{
  "d_model": 128,
  "positions": "rope",
  "init_std_qkv": 0.047,
  "warmup_steps": 374
}
Each number is 500 + 50 x the weight over its row's rms, rounded and kept within 0 to 999. Layers, rows and columns count from 0. Numbers have three digits each. The size before them is the row's rms in percent of the matrix's.

# layer 6 MLP up, 320x128, rms 0.128, rows 202-238, columns 0-127
096:453415409490550592594594445506517523505511449473399550443532527485424505595521490489495456526534518481370487448477500466462552485480504538554507492510618439502543413546477546406548458508451540501528552490512561475454472445474487442470514406391424471579452427517499508487484484472475504509589600479466475516428366556492491545449487539518475430454422507495545434461512446495540517560542
106:477478476380556528500473452592469531482536430513440534468596503486514448499462495479492579559514628440571542483442479537431490528608413575452546454504440541493540489519473482440500491381534501590540420580436526450502526463492439431503489511493563507538583491471464515410495499590596520542572508538524540513543449476494446536390490523448400547505463484528384483483505482545542473552495
101:536572544496495585413582408524442535555524405497421488369551473485391528475559528477553473457491511508511519467493504475539515509485479442400603473525446425547546489479510553539534500569494531518456482516455476490463594448556497410532423550498398461539498482533476496555472471484511528439512455527532502552425442479500476466576534554432399581385561538542465522586538474416508567455479
094:549463543479552407469475491525498564500462442589489530553570550510460486480559485493468531441573510398453388511485523464495527505482438448484477468549414567531508568542481596480473564586424412494349475476505502501482478499525557534474449410446534375575514400462547581424466515460473513481570422597432508504565454538553577494485514539529501484491566544493539507548514463504521440553525
107:472578483458475464545506396488582562451474487570485513504510482482540536483457544480486476508427550529461510474546535486399472516487552451383551482483479436463553504473412454446448554492410491575395564590498507497508534646428530534525530511542489618398526460504571580556523435570430536458476443460460541481527498524474448499508487372613525452476480494517568461512473484468529474450562
087:352493440593570453503509439488456509541492527465523438504536486548500508437437387480530383521506568505507517502525523504558567533381475480442522441542474407556467488527452487495458516535456434611493505600504530462476629458471529478490440505558437432452537465512574474406507568537524552549430498489468499543421504559471518467544499506477542479477512417527444549407486451385524519535489
100:593472526602571374460532510419465446448443547600543528556585454535539551576486546508526545497419510478494504518533445484491485471525483503508431493514526489505474653440524500515451380450558483475507540497445448505515478498509415479512516467631430487527510497588418545497496500442492467543371472570429510490530396514498524506520543464589553488415464522470514546515570475474539491495424
097:561564462533435468468468406558428492579468465362439489524445508439503406544538516467550537501567505478539494390450499463428530471518421495556449534460534461489468523492517445443496447477508511482510496423447589553557524496523490474578578523478435470564491379583527531562473519602512467549474510408608548522422482463502433431482537493516466500413580445490497559552486473556578464496539
098:439544512494414545592467469487606558573576415445456537506463548536490531540514422509467559576534518498474478470439479596538541452459532453473489493472434486617584459486524512460520512537450528414432429553508552472491604426538477534541528372500543464452465438508582504559453512415479471508536506562507478529421502553466449610512549450482424470439533434534422527530480506465477403501506
105:510569529521570472476461495487509467495561522575477513359547530490527643556423502556486465493521372570450467526491568462525522477431463557575576479484509541553552469560451531487502434466507478555524401461513471537571473492484526419477386532491627484470526470475441421506498371421517448467457407501485505524512467463570470510534440537488483552530559481483564515562472510519511440413552
097:508448570458498496516437452497553559480520483427555481515568488570541549509455566406508484541404510554525457430540528562546452529534491500445538374466510620413510484509567504585484584463407437524507469534485537464483452566496565525490492413442544534439569560465472543507488506494428535493463512573491475511506516459497502573401509588447606507565458464579631487512462483457565454548443
095:535526501533549519442521604577496440555490474580462548600564482438526471472518494507440467483461535632612462477486462494496550506510525477504540673490536503518569472515522399477492500427541426523521515349502575432455407534525464507486536543503493436447532491473533581466540484477564477508512554532520499519415509435441496564455485491506551435561455400506513486516467460482552457488383
088:481522513452464474518411543430492484420546480518513481515521460519512510519527450458466454503558562539562478486508543538499477505415491588456483475464586593485556530532583495461590515513447504486553455475425519526469452483456509541443473480447598368473461514420419544447535388579538458415370520540426459601607498487538488548472498460518539548426553467460474564510484491491506548389418
100:447543510541516471552432521402494399495475604522562482536479510479461502555472498517386472463448516537481547398503520483464561435466406483494452457520426568585480455530485558470467536440553516482511445506443540470491476548388486589556491492488473553498507497468455581575491566494569594503492458524501532467402481452567531402424511546517399421511404472437556520526509555455591533428458
100:449560549518494453482480500466526526489453611548567450500573474502521480598425463474469514470465532433505501530477368526468411464420497563539513590451480469488477467523534593495514541421444523535566462550507389513528558412435550492530560565511404421448454539559540429583513458514526474594527517487545391502499432479548473460507536459541622479449536476438492482519475573433493452450525
097:490575402471419627571477450448455489521556450455445480440614462487498523541558481482498464542503432505516471495431456512604492500533551505405428597518458447573465524540444491502419559590478496541467504432563445486584561484482531415508632595522521512539511518550467546400535480455440448433495515492425463508543506492527410469488473471449452544474546513513521582483517540421515496507548
092:466505505560530566419355542547605448503403592463452535490419460452496495560525535457502509478509481532470477462527508556571517409456510474521561588482528477534461551462454460574478467476464516553476425490519509559538502538528478562512526414459353587535431451539536447523498460524472546511489510512556492374488384486482463502475458443596610522462446516542535477482535531524468603527498
112:571452495485529523487528530441590521517543561484550465545511607450449475515442498519497555501460493504461502553440546523549509453478426511532552562508575559555512546484654460552535520588565435446493557523491466485527515498471464426464415386584504494469554456519386422537465585495523451504523405478495532487486455462510583463511433514614454570501486475457466468561515417447525633518536
105:442409532512508539440498512476501493438557489475514489452446478448578455506534567440547494549490569441531576520589396518525448461498532530459455556495478536527495443462578486464418417491449493522534576530453545452538461474510548492475568501433561611478599530443414552584527466527523525513480545567568514437556495543454483539531510444445455322576425521512508505531542523483588461502602
100:427496514448467520520619533542482403552606465524534458486620583544564462518451506502453493493501472510507521467455512503558534631522535551549508479525556557451451585370458612565477506495484488521582411501551496438455547479493599532456504524483433510451496532552517553511458466492568524439487592476546532568429529486479553575488458410488587440519547423482478543538505508439524536467555
105:611506374549543537449545543642508460481516507553456496515411464526494461500548517513508503519568459573462487499511386430511546536469470423613473480421467552470593538485496438466521489462553535465538471538523539559436429473538576495503373502530547521555482527503543565514531444359501468533457494461435533450374595489526460457395506556522525461484492482527498508467500534471481446481497
095:534521445570528505485564449391509582519475494547488550574549537539498445505515496522452480514483405511528567564349480498447458527499621495634487419503490487455421524541497466515481468496466489349481503493493533424511524544521519537509566422494472423468462507522467436545551397430506498474623482539558447470539581511476490508427568459554561460478591557553496502522502477504498574546539
087:509520426515446610598452504452514414514544557494437407524453455520514537428434456449528566607430540577461437508450434478496595496469505486410483554436484444584564550457437441477562493537558544550594530462506541527553396421517487532549405448467544482534496410490479447476451489517535558511434431525505559510462513568522497476560563536425458525493450444421506534537476464471555507495494
109:444505420457551481455475537544527506562521465442467421569509523456516432443506442452509586433466532445398486470496578480486583405515488502574599470541444531458511513485459402512523595522517585513485467454552551477544528533556426409572542510519501513450456501561474460419489498543447605532532501535535574462454542522399522575549556445435500489525517463529445442582498497548470583610558
101:506561443527490546483499580483436469531612556556501519492450565365491481561507475496501525398549440539479530506471414464417570507457576537544531565537463461482529523440426495483557513409503511515505533406450621514520483487543513489458471487475516547536530444420454529505448482512587602488520462529621553564438411406510522492513514479421402489468536408465565555538491496564508530536458
095:512503452463464528572532458629517527491501503426525540512469450395515519477489438446512562570473515513474512507470605545547447481415556473549485554542557555488478473547573555493504530559472467571443528482478494503469541519458466472460472414439587460506523445478492563534456533463509485485590447406505425641474580459518541551615502499450475561454529517500556467503402383560561554481393
105:568457404487531454452425613592419366483462610471470505542558550433503468434502443570482438553511528519487603566572515502526526473536511439479465478544531531482466556527456580452545518410534550456537475544520494591426494501507593508559512559512472526517450514507529484473538508492544505476469441488501486543395538483487648500423444455493481491562391539491453475491508598489555515462497
100:441527584497340493517496561492601482535452541480451453409514507434561465411578566484485566479397468472524434422510455425516464537524442519485560530458452566539480430513475449441606468506486534487531576417502441509508494571495461513504450459491483493444529529618472446533510633487460489467456511490460464590422491460447413526516585478503557518493599474531503530462427532500480491519487
097:585288552587475521495501388450488560494473483441400444541514427491472522455488448510492539485485586457526410555519492470409488548472598523430531463506530504447558561464459578552464459478496467471519535500498447516540518547580500551512443516469526435511538499544503401427545471502459532563549439452509518533568559512516536467475497398482496533469494586455478522498529398411477552490553
095:538440527478497508509569427503501674516464541464492499499574509487555514539560523500415440593469453592469495547485493550598520488516521492421405586455567508431486411461525526491476517547522529501491417520564541394513537455559511548398577522510558543528499573497483525597434461550439531489482492492453528476487467604536543522549553559507466453478554467526482512500434461539426589490387
105:512596533582499468449547489544551414520474591571544518555533553509500462484501545456529496426442528504496474500414486471521532553418451525527516376475498547558542553401443542537530504531503539446496448507518480411478473576583599528500527449489643542438546511495563527456593515425486476554370458453427571501413487557482501575431483527467500431507481428512535483545461577498489473513458
098:449477582524579397528476488503415392514484497482483398457437464550485515478472491483486460550526513501559540523480500446573599521447479471561559444514428446555494555474587521567484422376468466448551498555507456474573512511530491418367487549446541548517550360508505441507500520445483515437471501449529468467549625426519442507549545604525575484504466520549456498477456514474506543489467
101:522472489502547503498440519534416501527504531546481502484530492534541441519486512464530506453510498507521551556511491463549459454451567484515509503472545523546524529500513585462495524441594460472436421503415426536636445393419530504505506549502477506405556494524436541430568477478542462580638437494394414506535449411522445512537394424611528553621454487482541471490562527481585506455449
100:521479455425467530525463460512532513506551513359449512451454514404524535485575600464510474537588506498460612540533572453622436441494478402594495507489514362488542395529532459518506450511517439459537461472508434543480441512494454554562499479470447491448569520445536531514522497487536501608458520592516488482485562554507513512529460502483487511473557632529458437449559526442408557491475
091:564383530511513548443442441472480535466507495515484502446477449461600586569489544488401431374525472533592632450523592478514488488540554511517509500509542559462445534504537531421552601534572487492605539547524408481413392449518503498455451498465484485464463546507409490529539444456500472471446544504560516489566453461513509483476462535503473414508487567523509456456598497536434476435563
096:404416517457444475418507440464451545474517541422492492551565459568532484453536448514466491459535481514542435401478438430552544459454419476472524441510466469626469528445502506485538407390516515533418469475525595495489472493524432425428621506453508503417498525531523482634509479512511607469445503507475539467492562585506475481529527523593556512511428504570417488446414496514485512497546
092:544514484473371466510515507490466529589410515499446472559586418533479548523467556461562451556439447513492521447493530434590421526469552399603501449558510417505519499431544474527500511463488486512494555558525492545552398558464581453558462503487354460500512601505491536559506399433527520618485482540493531457504453495554559530535501543472532543509488495549528468395439442531540502434547
# layer 6 MLP down (transposed), 320x128, rms 0.126, rows 202-237, columns 0-127
103:519480480484431496473527421478571483475461523537471409456492564603443545468389426564570338480532416523449462505500503520518417544501526470472430555532477562414459507513544557454485413493469530491492370529503545489520560465482479502504485421415568379504533479534581453454492478518457494483548506520523525460444472562376466531488479552502454461485436493544524456453573462464577448555449
099:399510461535575550487504533474574495479556473554489436620544459406586544496567570469485498492460488473569501495558452446532428467624462483457463421370500575528413532505508494427461431411494538530527426511512486489506524479478448480466473566465556562526482516460576524491461523498571460543487512482571545459620549481451578471482522442484459558465541476570572405572544570445500482498518
104:490530488407515455509559390490484418545487495499472475501514499465385509506474523437514474596537455460515485624495506482521385477526496452501536604560423476464579549465508499451536532501546578532487504481537471527522520595523414460484463511528561453465574516488515548553439554550542454392520474427483455606540521470476469524492537429450364508553565560544478471488469400526486547378543
100:544410614481502504578476451608440517625465504488634376437571508460460527532474449567509477473513488543533510490433527492517380556538558474532503421490526463549468498437532553490442475495572467507486439440473514486447497471463495518516557470541446465612522473521483594477573502542440442500494501561437476571431428525471532553446500452489442538460507498530515526575409436443554555556481
105:565424526500480504522519550507481567562554566521500482516494490486481485536527455575530423497554484537522529554537406531472549506484470479550638437500422392546524497575544500569522459464531522509552565401601436471417448525393536512427456507498523473449523489579574479397528471523513505542549475476489516522502478437437429456562375459504591494518459561498374443499429490508571468510556
093:541545485523458480641530517563436473411479461548520456516516475539446487419457525536538480492580554468555524505449555418513484642551557563575571546482496579529526448531442580547399444501493479511547497502516522426540558488483440460486426488535501474572427437512479561415533542566630448433486479486512508523492541502461599553478442466524426480556480545466473548535519446418548486565442
099:425440509501603439504512470555522570358587517523471513457542462490452482509470425605469500405479528487522500488515451533504509490394531522549563422432465534491482513487493537540565405405448464520532529428455498517504490517561473443513538566478429500446560536624484511397482428481488490498549491478507395638472529525467514506496480468388507495480504507474416515436481471548470572393487
089:543461495522416589569486565474566486397588531534523528531474557464544570408473500571522492558516474597498551534517502560479527513553507544552538461472482575397510425497486510560454429457494486423541542448456507586483488467373500570494455497458493471550590475480521447513589502460434456452488508536403458586531463525517500560547441528521469392530454496594596454476475510489576514406501
102:521558447538537527470479543477509526413488481498458591489427515489404505466567441460504629546513507562444469596467437544447506563532440490399461460391607453516562532453488565526528451488519559449500424537582556479498572492531432473558460560548540470527463433505492551495583539480463492464560480419535516478415538540485529541560534495527505492486444538418511416516513352582455452484505
090:573441481492479512534466512507500460420495536553519539496489529474486538506544534479370394511545583459503524572509396521549522493487515491540485479530549507473523463472477505538546534495487530528505472455484503582518466564460503514490490527494565480507436419470492502428423456466482440531455431508472429525516571464724469481534507483492526471449484551431556471572509481522529503267590
107:437536628516502442458570585513554512442505544463546534491566494409487476452513472461450601559487499518502542432529474533518526443415546519503419554517457396477500535487557502529513490491546445512408553484512394401524401547523522419505506506384500604537498514504422530591534592532435478509431530530481488466588438508436454465524422533487502505518477540458509509497467570519476459633481
099:560605470515558605439483508495554530411587482447425438578464462489558526499555525412459527461564467523467522466493577603536429528459507534552530530490589510444447466486566510511555469540494463584606498437428530541502471499511490455515512578527559606491465495502511525429521428426487466546476476573454523439454498483526553579458477486497617505492493351476395499526551481485498511445492
093:482511533464422424484415527565485535510478544446426418546385517571458525526517511543517508434577485419465495476528488426516502575491515484533440520504505432516508433544501523428435568544559445489523535543370466606436543496476512453483436499529461500526442501477481589563600545436498445523444531524493500479532526497422592494435449412504582556469535469515610490505480407504557519602580
102:533525531554540439491465465506507472539476573388511480462498359530573539458501492510584510515576513544493520479486483474393576435485533529571477591400429472543466547498392444473373415506491473497527473462424546561504548453487520551500542491566540468422542492440508543495497413554498426548421464637453529533530508500489481466509415471546578456540507484446531506476455523482576545514416
103:481553516513521484524538436411477586379500460496534572356433514546417539487520508543487466480565512399483524440468454495505572483523474487472458531460505491549547541571476494479464588544551461461469569511489532541459552562563581530511539514378565526558418597580545570596468452547479561491507448525487489557579448476477491537533467436602472520458476534533451459510416432458468419510496
102:376491441452480500492467514462529537534486485489317541537483550607476504526455476556506480447611494524511455471398498564576399534602507467509555487465486461558476501593554493470391549499466431548564513547521620434543566479465496452508464544490474511509451482551482481488591558479550487505538532499527538503501484537581545577493552538468513482493499473452596562432467459528554557461583
095:520411418581523511463433455547482531545470587544539493545410500484516519554534481599533499572539508509470492478517500512417485542486432488466494484534532574451469422529395443529481440470464527490440426427390449467504421611489479529463491499481434475491564439565518404529451466565612408500551507500420530475485520561404567639462489482495466508549523561479493475530590517469490510568498
109:549454471525424463476497487437561528528539540467518416512552406508403485413489534536356582407517521522469442567504501398446518433444436423574555458458485486524505531452511474476475497576492395506505525447557563473435441470493466559491445485539462449520486420458495490539544553547521480459551454532550573543487483484336456409412516511494455456501455534473514451547488453482526597478514
108:456470493581442516515453511498523462558587488351530493431550487502543481492505549534511618503511515533508506467508538508551506478513439489462447521535490539445578551493529432487428461491510470524437467575407471495527475460600476441513470510458486513479390427487462585559448501457536465521463600609566553486503442465455527522396485481472504546549438560556413479525610534371573522589495
108:578556429494504526577592521498412483357601555487525388461514453515482500561469515512424476487536550455510531422580435506509547558444568462567503452507496505531509500511437504559530529613581493550533524503508466511502533447580626465484502472550471533481409479516580480432567465483499495537451494521486508509542550392565531497375527474573519500504497438629507504519461469473462439493523
106:538572463579400453440553465469520490498501507542546516508595556557613467474453483386489457500488399458553536541466433452492500521495499483496502408476602596476545494454427509394520517502484459505573484531510396567490487516546568466531446440486558544413466550490566584489440441471568476473490486528471596505446544457558533458472504464525530481519586446544414484511498479496512418394422
096:552446515584539439423538373462504478495509562466468535574477550510541452424572476518516561465491486559553417478509520573429485506517411439581460471502495498381453491461425525497579539486438504460511507544506512515533499523499442494436490400373453527478579473529483529570421513454616591512498511501465446413462472435407517532476520478574560500504553574497505424549603454498514522493464
091:555553474503566495451533545420475495536462484434532493473529461573516556521507468457494546533470453511490498569539519388469629513515536582464523479572554427446536449414549475451459466548436419531508409566496615587502550526465542475521467468540473544509509491421482479423436544544396568426481439586438525510442505546603541481510465420453442520547485566389542438528475454514471520454506
094:494479488483505552467508484533512563561597497510471421525464482527508449541506544495490578527488512433494507521486505483451453492507509459501551508568521461473516539515478393518519555515470495605514452473538506370465562528515456409560516547487479514462484432543537510494481484529432533487514495548501572495422494475206573536495567487467536524498560461572534491465427482520497470656517
106:489500454472471529465428558501569547456520549471525555491480506466433525572490476453474565476453475465558568536448549451462604538509424500526634504607573412452514512476498481529478533488601445477504396508644518534434489512420539566518453583566444512446470439449506508504464477537469513514613547508549522455474510540598508499570492456444477452538505564369512476569441486498574464496486
098:549575579516541539515569546482535528638500501454444539535545510513536503449494384470526437495537478528484469509452404523531472554453489434534525552432494584488494455407451471459437482524574510460519557449505485452548497529420571496503378527491552482547503497640527466520492557560469594544530468400451481462471522616426500505491524530450513505486470475629413450465420482542478432476496
106:508457540463522524441436510547475442455542500490523566403470474556506488487519532501517580584629492472519510467526451497488530449400497478444408482469456498480557580457566579527544482494532587473510485480528544375490444493560520537628569506572437502479509493523514475504420443520461480527467458542454466459468505562504509515486457555455543554396395583618481473581599516466505516615463
101:477463431530370505477559527580457538597566551406559526482540503500512573494455502518565524506517527529551492493570535470483526416482592528567562456473520499459495471463427437506548488477450523405504488460466461423503533505484413527471400474533442505513432542493592467525419520532526460457514500595435487439598476441451561507480563497463487513549660516418472489506437481489410534601508
099:491554509508545537478428545420564566590410502513619551401532413518542508567494452523496584510576467583533481477477629556448606504463522395530543610420498446590503375492566563470468569467475562513460508472467548512529543507493533545524476529510441456546489458515488460466509577543489516430494492455563573505509518517521505504473484429512532548590473543575520465483542468470542430525507
095:532479450534562589444364530494493500479426435563450548473523416390487551585582494525480608532490461554484478512563500508388491541523550489473452525531503552474495493464486534452448467476491434520478479486392554387482462465531577489451456484513512501512527553597460475476577484537503545519465379552507519522425539487360485497434558474496555446514488487392486516454487517518501450529388
109:545464500519389491455526506540490379470493571514500468431511530560531614498526453512451526450404554447550595540517533488514519501426465616645513553484455521482530484468446522524591413566512490506464428540576467508451484490496550430513523553487527535500516570492426549432518551587486397472517455508443520514505486556528413464548500533502634532491502468572547510524482499410421445505448
101:510451550492499465424547505548445522506536524603491481538487501519411510515513604536543459546568524508470511506481534494563539512587558484489549430461545466552403456506542594517479459512456591469495559576511442425461470509452392383433534498453576492460537357412500533515556488413516534375470479522578543529397570462511458473505449489501444456527447510519525552522537421503577513461496
089:547533533512534521515468468512509515491490538495530550460460451479486482499445488570518373521531509543545485503508522419557492529417433457501416521467549577546599507530510578457432461500536441553514533473464517556528438471503620493564440422552510443497523556440465514534506510445522526461559422463473487590454475414656573521453431473543515573480510467505553577559496589510586550353453
103:555560506478446474484511588520541445551480514558513490482568496488553491447432501493522508572495494568515518473572366448568461397505609578479432411477468490460487497493498579572474535454454507507535549462406489551503431480511465441484364462615478492508481464473470534503544506587504500515533413526511481584477422538526538522477481500491545517504450420623483500530530424576388589519557
092:537527443573552448415508493532519481533476443454482598442481469448525411532525523548485512445516503496506495484562541501519451475486564558538516539473537574506465528545526451446504523489490540439593554534468471453414438443423553489454549521512557562524518478469456505561522480438527475465534604502569442473451524336334422545554481503441375536548497537451491524493527449523518548636481
100:492428551512390481529488429527375582286507524441455412530552509499544419482548475490475541526443518460558490491449513525572549498452481540471512456598484537493537510548507527450489576520523483551517533468431555400473456440459501502482514540439498420543489522468464434515498504510489517494495514559463489497442562493463431435557471553608592557584515537556546565438523576447451485494488
# layer 6 MLP gate, 320x128, rms 0.146, rows 203-238, columns 0-127
108:489520495383577520535520493445498541549495474452512457552498430637473509491487501458520465495500515458434494411462442468452601527562624576412426583453510591598529459521478497453535534404486488522529462515476436521498511474432502469544454388522557445540576450478541491501545475514560495485513526509483524425564580528559381471441457474437520539481506409440565432507434462514543478503439
102:496557409507488456447555464487513477422454499481547365571525478487409461489486419450554560505482463510492424551519491542586548557512480423536487470608497450481534445514433547484500503450419537565533426463465528501436493507482510384527547495517490511404631463505508560514459536464437596462540436514473519569440568565541554467597513477536516561471534495416603493538484550493571505422474
098:507532428561482511603494549555536423496428539478457545487419494509547468539412465478466402506533567493545486441497487491582602530556514531537446561450522380534588549526497441426569485441618559480573540492519533547568486441454488440544500479539531549510503451432534415461463560496449421525432480521496549482484529615509443440496525561539504480538447407507470532431504564589515537439519
110:490463502456488527607514513427422392506463541538585496545545462514447451504459519511538524540525435433503505530518582565502464489526476509553494466544566528530407429523509516542535437548544518501371449474501482487462476519596493491547393436374457490488469478480418467532592526492492502547455559466407471583519517533479590549533532540383581560460570445546528579450502464538509392473476
096:475476504421468553470603429487475442445515461416495447484486530538546461544496540465545545499534537518547531460459535507448532508554444599469533402507594464428507568380571460446495399524563491515457546453465529512576506522520499461517580536466565546557556413354476472556481434552555529476493477534512512450479543530541480395471459601407548513456453461519560464573530544498550556531445
106:505471533424418515553453489529529476606489462524496505504552509505452472476521524515581556655396512535505444570527389513490471496575533497505411548412447461533555529391503486531567494543446484488407465488483559550544524460607509531500526489513552429539426551549480515512431446523459555636451543518469541531512524492530445474504564571511521346513473584509465513453446506508490503538553
092:454496575523563499558506539466627547415540453548504531499472504547437579440461512492445471584534540564421531629529536551517503622494521539401546516474548546547505448536460506457464444504521449472424482498435548466487489561482576481514466422482605494475512547415404539422503528478443525461462577522463403555564506519549527496606459557518523444555439502508592447484519519525524451460476
116:492512521476417551535553554604521463533456532545553452524590419575468550494442511499506488417413442506631439548512497488497517496544474509519548499524446523655541463433413489356492499477471461487463475493490551487606454520425626495484539457492487443517498559505495545506496535456459481599466431487498548428397547554503490492537443415487532471444431496500538554474542462418506462515483
092:471564519457417589473460498502617411560460448573572513591452495486426474515531534465506550577410528433497467486494417552474612526581510490491413626502448458405536528522505465560526500499475515498454483504428523577526426584431559462501533487421536550578470549510511492423540512540477458457506517481482482461504464515466504508437542427538535482565522591486512492586507445466578509451393
106:409519446477479545466423569424514455559485532420489508483535500516484428452549510404514496474482525564475453545622492463645484479507600597517532561543555521515512475365425450372536544417472395518504473423505544466548467508519552554534497513506485528483490532496487556431559530523507463474497530594513519463397461494541534478505451452486519518449499455481567488540495630487504553489422
098:499459556453472502508455461487532550453548553470448493633559456562528475552428450528474509500585462565595463423524551548504643448481479550495506566549551428567564538458483450426476491478575504536511543500447523615540396470564516476519468485437554491465435447477559449483471470440433450480550533555500502496446547522518488438436490527503458496465571522432483471506427379457569497394447
096:536488506514470454512558536556560438524553539527544545545527455534513531469440508535512469446555467433492521536569395528643602516486566522519499494445530539527453382427440484521511496548497399519479531434516493443506499508523530425557484572598534475477471428582610423462476542433462486581542518544509584524439486554518600505591425509536561443452569536461595463522514513500577500473540
105:450567523535537518529465613522505492481451559461587560637465455479565497467399582432591493450414533439427408577541453561491511531541445478552424533518478456446475406498541546468482452438428495455471519508527494463558482519562573488512606471561481525558451577515491436487500478512438518492463551536409553475443539551505437518520470576570584523468398473562506542486484508498484515556477
113:559437499478465446623541545493507430539403529466475446487523508493509526514472460479584450502487569487505461445580515499542534526468542495460382656477505440529460463588527478491500549486467467546577538443497449615472457476594513543541488488454483478543500485498503418441402493565406442485568452588532521498456543525523510494451575506543451464478637524512474600465520525419414484513526
091:464593574566513542557457549515545541538477510531491490445549491513570471474483550430549506630489485378455442522442525503453499421626552507554529490519618483520461473450454515444403495511535520566566558417506548565570509562547503487520501460459500543516500483547474602384516498544490523551440539496525428455416447504477466403520446585456526420471450457575517497518496421443462485509529
089:409406600552498479445559605535497401481523674463568463505439553506535424494495481482534472447558513480569464386456549537579494513516492425527463499490507466452584548423534437567507399512486472524396480440488481446502516506475538519572487434481392448534466491483444474586527496529531530533495489548507536467483542623544413501527468517517486512487489476506564556438500509575511502562508
119:556493539506554538561510520492535441466440480403449476501479392586480499494490488494533550513527473438488421505488567496496456514622596545503391599551563459542568459459447493485518514426437532495430480452507477529603526460508533419582514490452459493416461534498465433486519485517399544545462432466568609467474499474569561385501472524524550537373484469466439454482427476448472546469519
104:466505502535434515523486536372516406538408494426528515481504486546444586446404492513607511449422456559558469469544417483496585507517580490486347506508521512570529477431452476490481466502572510494444452495512545564475539447535507535537491438507477472589543447485507449574475505504414490430596438522481510473480462477573529452408504528482538478523517571502561508565405609528506528584565
093:436488441502509543492499529527405480456475537426559494542564497433489424587567533497488533608413475492510523518597506494472490466549485470551516403540541444512472520481487489508496444480459533536440517451442479503509489499572610658471564456463388497483513507499531453500425526421516524539451424559560462480492474528556501381441499518457475510569444559530506620566423590409560511473489
101:574471529476471473539414600546496464439404625486445414549535402597512482423520544491488498541454414461461472504502467490486484580597510434396539442485462536620535549505522450494528470470545503469470470526493563482574520577589489576490536479464512525472477545542495501464462495481511440553507503528515559507517552496501384430518444517567429569459466568551404532455586532483528410500484
082:497490525446367513492451513466449561495517579452425495503518558567409439514470548529471463546536524491531568615386480453535539496489596563562429478529444430482469425519583509517499396541520438420478439545457589477537482529543502579497503474548529394603509457528523472474551440537480464457583451659472529492524527505526543455465531541458540464499563496524516507517512473465481588534525
091:498486590441479529464521575595547598556424514456464489469580531506425485582562540539548550435489495421494499531546545489526566591600489525548482472464531500393475372495493556527537468473462493442453524457493468469491487545585601526536530479501448375526468604580582484492473479528444418461528468546473467449470411509545565463521489496531580529465543508537528524543470533433568565546465
093:504576504422456501574420578447440508573487567529487436533476456453480474374483475459644572424479536429490478494566525377492593489521580552458529480497499400471485453471547431488602488563564547517510511416495555503458488506510485495605481463512516445522502479475505462430483507528383505536451533594496580483521531546461446548529440541463523458571515454514444503587489506525498492540577
102:441524455374543467443503582540424503486435513449506432511484570468475538428491515537552533475535446449500492423518512534517497574483512565639454497557430564420481484468512475524565356591475487550554407440454437463486468491541504554525551457562466487502557484463459562461493469523490505492522558627471558503478458560504533523444479530456402453471577470476417425555476587530431527480487
095:485509534388545569409481502573544524398434467567486546512554547547444521389457426527586534417530556458551482458457469523501437489585481569418456477535493557509556468438505470543513486473457535528451530470586471520565449536447497544503466463453408497540502529511494525482544476651530572463478546444420487526625428605549501565516488419502555496490477488469433472569530530526485506549493
106:487404482535416450443494465566553465465474437458527466529469439420488447459390561476538434493475505552523435495476433410533472546511515529617530540576511575423477473513495501485523503486454468513522467431482540625525576545469435538526471553427534534524587563515489558468570471455519514562432580504525609486501440477554432452510510491534520520569561479446585535489429525535626486484597
113:362551501417472543501480490459475436513525581441476574484464491488527413531540498519455541501441423438536472493487505446495527437562510567462408591454443481481491413449461505507616433496490544507548441426552517499448419529631471566573444401527549424483528527508436458519468455493482493466473507538513514534389541510548509479395535484556508481458527409483545533487420403468481479502571
096:491452483523491529526488554539486436528481561405662489438539500474512472435492467480543494521514540488475535542566508439532551507427577520519482503520572393472556457513558537472519456565529481548621606541484443542511430469463505448535501379461474463444505462378459479479564522507480355477557458546494501505552507516526537496402439526547542467591512472497606530479564548504488419475574
093:617488516463552477503574510487541441447511534518523454495508492554415479484451572480471487471454504484521498557485510542531508415565440546504442545450505513558395479462500526580511492470459516515415491589494448528457445512539484528520497479485488336459505564379517478440495483483579456466498602465526556439462548521510535438514475500582366536524505456424464569507485352559426469431424
114:450511482459463465534425601481523476583398638540469455517447564612373440461413439447431497483425543503530491525577429463580478534545527521570485625534532500466515519452436502410490492454548441513503482557437515554509485490515488467560501416514489495511400497463529505460488542504508509427510542503481519477358489517533534456504413490502492491442548509498597472545463500440463556479431
106:577571456466453486580576534587543588493537479530563420569468476493507520533448567553568499510445540503540489489553474445490462429495485549558500486437474459465527460446526522503552556465516425543489486524490500564402513506500558564556490497497438492494457649403549387464431469499515577549447534519528515474503524487517582450501475461550443545477534576391523480597358467392510486510505
104:491511530507418483528531570527534591521481474503501563443509432490498455488447483496513500537518475474524421403465452466511489573415477513466474541502510426508582537495475492513599419594511499574598545444510607514439560539525461464586458501542470498482417529435508460518388476509436518496446560519537581539507482622546557449543461547413432459375505495443484509476340500489512480503549
102:504522551464490499531551487504494515528438443423582436522492454531505496493582513444521479551465526454511471546577576452487508596540655533456512499512582504521449459482499473566503525563409572599522547574478515573438493599473487415617438517451485498495486504462555502447434548534499607413486563484499476488481562569490501506463498462386506508469441484421566403549455464392491484528458
087:587397571438444559457471504481480464438439518481584527497568478541543569514389520481556473447457398492560561474534526452520512518488606502509489535464521547519480462462609534454603507535558470487531597477561459554514415475501545557480418424499458466443476553475469512470415469464444519452480519491494534519552506509601533461453428602533507394469420449491524528510470430583460516434558
095:560402448393472461522419518510621477433506605488529479464541504506539514481441436478579531476544558517430541491567487654515477486520549630541466566440527573434523463582462467515522518458414492488458462457503447619523510590506534425599504441536476456515514543490552473446508502502540523485492507508472534474527428536568574472524518496446563511516442506435509501438497450482572423447449
087:482496467480560513580446488623438515484533499492550456543456544541462340505484395530467562434544525505531497511489444496446573490529513490446466546415463593515513529540519497585599499491572452570436493466525446511554474465562560511469475548511535487503470553393526490446474514563500532449540532429543518513516617539501478466462428485362549529493545460463576490546486428549412419424475